Each number is 200 + 30 x the weight over its row's rms, rounded and kept within 0 to 999. Layers, rows and columns count from 0. The size before them is the row's rms in percent of the matrix's.

# layer 9 MLP down (transposed), 640x160, rms 0.1, rows 211-219, columns 0-79
141,183,177,219,260,205,163,174,192,181,191,144,185,175,184,178,271,223,203,184,178,207,214,203,218,222,198,259,226,208,180,185,213,233,217,155,238,214,217,218,259,212,175,182,167,194,173,227,218,182,221,225,165,212,226,216,186,212,207,207,235,172,174,222,158,176,217,231,209,152,290,182,223,238,205,254,199,225,197,251,209
120,215,259,183,222,211,232,245,190,174,224,202,185,219,264,228,196,215,174,186,178,202,201,177,212,195,182,134,210,197,232,198,196,202,194,224,239,208,195,180,195,222,214,157,218,184,205,210,225,195,163,194,197,206,191,130,255,241,142,191,166,205,188,180,149,245,158,200,189,221,233,207,160,190,194,141,182,199,266,117,114
125,219,207,231,176,157,170,237,226,189,196,191,241,191,200,210,190,186,104,241,203,212,196,231,181,202,226,174,210,226,173,203,213,191,199,9,213,185,231,184,201,225,220,161,206,157,193,224,218,211,223,260,218,208,224,218,201,191,173,171,187,201,191,205,209,218,172,227,207,229,216,173,199,219,223,209,224,224,158,210,240
137,171,217,172,155,168,211,204,205,168,190,173,226,182,151,195,161,237,200,208,215,212,223,210,180,206,252,174,169,155,214,158,232,195,197,187,198,186,152,215,207,196,208,189,236,173,145,186,212,197,228,224,240,160,284,252,220,217,193,191,230,213,174,170,268,209,179,222,173,188,173,262,232,219,211,236,248,154,209,258,216
140,227,227,172,150,159,265,201,159,167,202,211,209,240,165,231,206,152,241,203,183,224,258,208,232,159,213,229,183,202,211,228,242,225,212,195,168,196,173,185,208,193,213,174,194,144,189,169,189,198,273,203,203,201,211,200,211,149,172,216,168,215,147,220,231,213,141,203,210,163,172,244,171,201,172,187,171,207,176,274,210
011,193,219,197,226,192,150,164,204,217,205,189,198,211,226,174,224,159,168,180,211,174,157,134,216,162,195,227,191,217,177,211,189,215,189,155,225,204,169,184,158,167,242,150,186,231,187,198,215,221,233,251,264,248,151,205,189,215,184,237,224,195,162,166,167,181,197,213,173,172,223,217,213,207,225,197,234,188,215,218,224
108,206,208,202,263,200,151,183,192,208,160,194,228,217,188,173,172,224,167,188,193,195,218,236,171,194,190,250,171,223,211,203,158,177,158,120,209,185,222,211,210,203,196,231,172,188,195,261,196,159,201,206,245,195,184,192,182,198,207,186,167,231,188,187,242,236,217,256,227,209,209,227,216,136,282,233,211,155,219,191,261
139,170,222,164,219,251,197,151,208,231,264,257,183,184,149,217,195,250,170,199,246,148,208,206,218,182,190,163,231,162,189,163,196,198,241,150,234,183,170,164,149,190,222,209,208,199,155,228,228,192,210,241,201,242,207,195,195,162,214,252,215,200,228,164,218,181,234,191,170,192,235,214,211,238,175,188,206,202,212,171,248
040,157,214,187,220,188,161,162,189,205,220,213,166,231,147,232,184,203,161,192,186,233,212,185,244,211,256,224,194,174,197,193,199,179,197,141,237,186,152,217,236,160,179,226,129,235,229,187,215,238,184,181,204,222,193,197,211,214,218,129,180,244,178,239,194,156,172,218,231,181,186,157,201,165,251,166,185,138,185,183,250
# layer 9 MLP up, 640x160, rms 0.115, rows 212-219, columns 0-79
125,257,131,233,174,236,193,195,186,186,155,209,160,209,198,231,178,270,199,246,188,258,210,196,176,164,181,149,197,215,160,187,251,186,211,211,203,219,185,169,186,229,196,222,164,145,164,232,187,184,136,200,182,213,223,175,188,222,174,232,256,165,201,199,177,172,248,206,196,253,126,179,177,237,176,175,223,200,183,206,178
127,193,227,171,178,219,216,211,220,231,209,242,216,185,259,233,181,192,219,195,219,211,230,171,196,243,233,226,220,190,206,213,198,216,180,192,245,191,213,183,197,171,198,274,208,187,192,217,218,169,184,183,173,146,186,173,181,232,251,179,171,162,172,217,174,227,257,196,209,180,155,188,124,220,213,182,201,161,232,204,228
134,214,201,160,140,198,244,241,279,230,202,192,201,235,226,200,204,204,236,201,202,234,195,166,220,228,208,171,163,209,214,202,217,167,198,243,227,240,155,211,164,216,171,255,151,193,207,212,169,199,203,187,230,181,231,143,200,139,162,169,245,172,173,220,179,238,225,182,212,233,189,221,231,209,217,192,198,207,252,155,219
129,183,258,198,173,241,208,157,231,236,187,188,178,200,194,239,204,251,223,168,167,199,233,220,234,263,210,180,221,156,210,182,215,163,201,214,185,236,188,141,265,250,182,213,187,178,223,181,197,189,164,218,170,163,205,183,186,260,189,208,233,153,176,207,211,220,241,156,214,166,249,166,163,216,207,164,220,201,186,169,217
043,209,183,187,223,196,255,198,213,195,193,203,167,247,261,242,227,188,236,197,242,218,194,189,198,202,230,178,188,235,212,181,231,214,180,259,232,215,196,203,206,237,207,226,184,150,251,196,209,185,131,177,181,188,170,194,166,167,210,217,210,157,163,209,287,210,216,190,180,207,186,146,199,253,166,151,199,197,153,229,233
124,165,186,137,241,200,217,186,260,241,176,156,174,235,187,240,167,204,195,184,189,172,186,138,205,217,258,219,190,215,176,225,204,178,171,198,219,202,221,237,214,200,204,172,228,251,182,235,196,216,199,198,151,201,205,201,159,194,159,150,188,171,227,211,163,186,217,247,176,178,223,204,157,189,212,123,216,207,172,233,251
138,241,213,182,140,225,238,207,186,212,166,243,135,186,218,198,196,229,242,141,217,282,186,208,203,201,182,182,182,197,201,194,259,222,171,227,250,221,171,92,175,176,196,155,217,157,239,217,189,188,201,185,191,190,212,155,193,219,162,182,195,91,203,220,194,225,256,132,223,199,225,150,172,247,226,198,214,201,160,145,183
051,198,211,180,193,226,259,183,223,171,157,206,163,274,220,203,232,199,237,191,219,202,222,171,168,205,204,169,212,249,225,224,241,197,185,260,203,262,180,204,267,216,170,232,239,159,220,248,194,170,188,145,194,175,200,151,213,236,206,250,182,178,190,199,172,159,251,172,216,220,155,197,172,247,207,149,199,202,162,161,204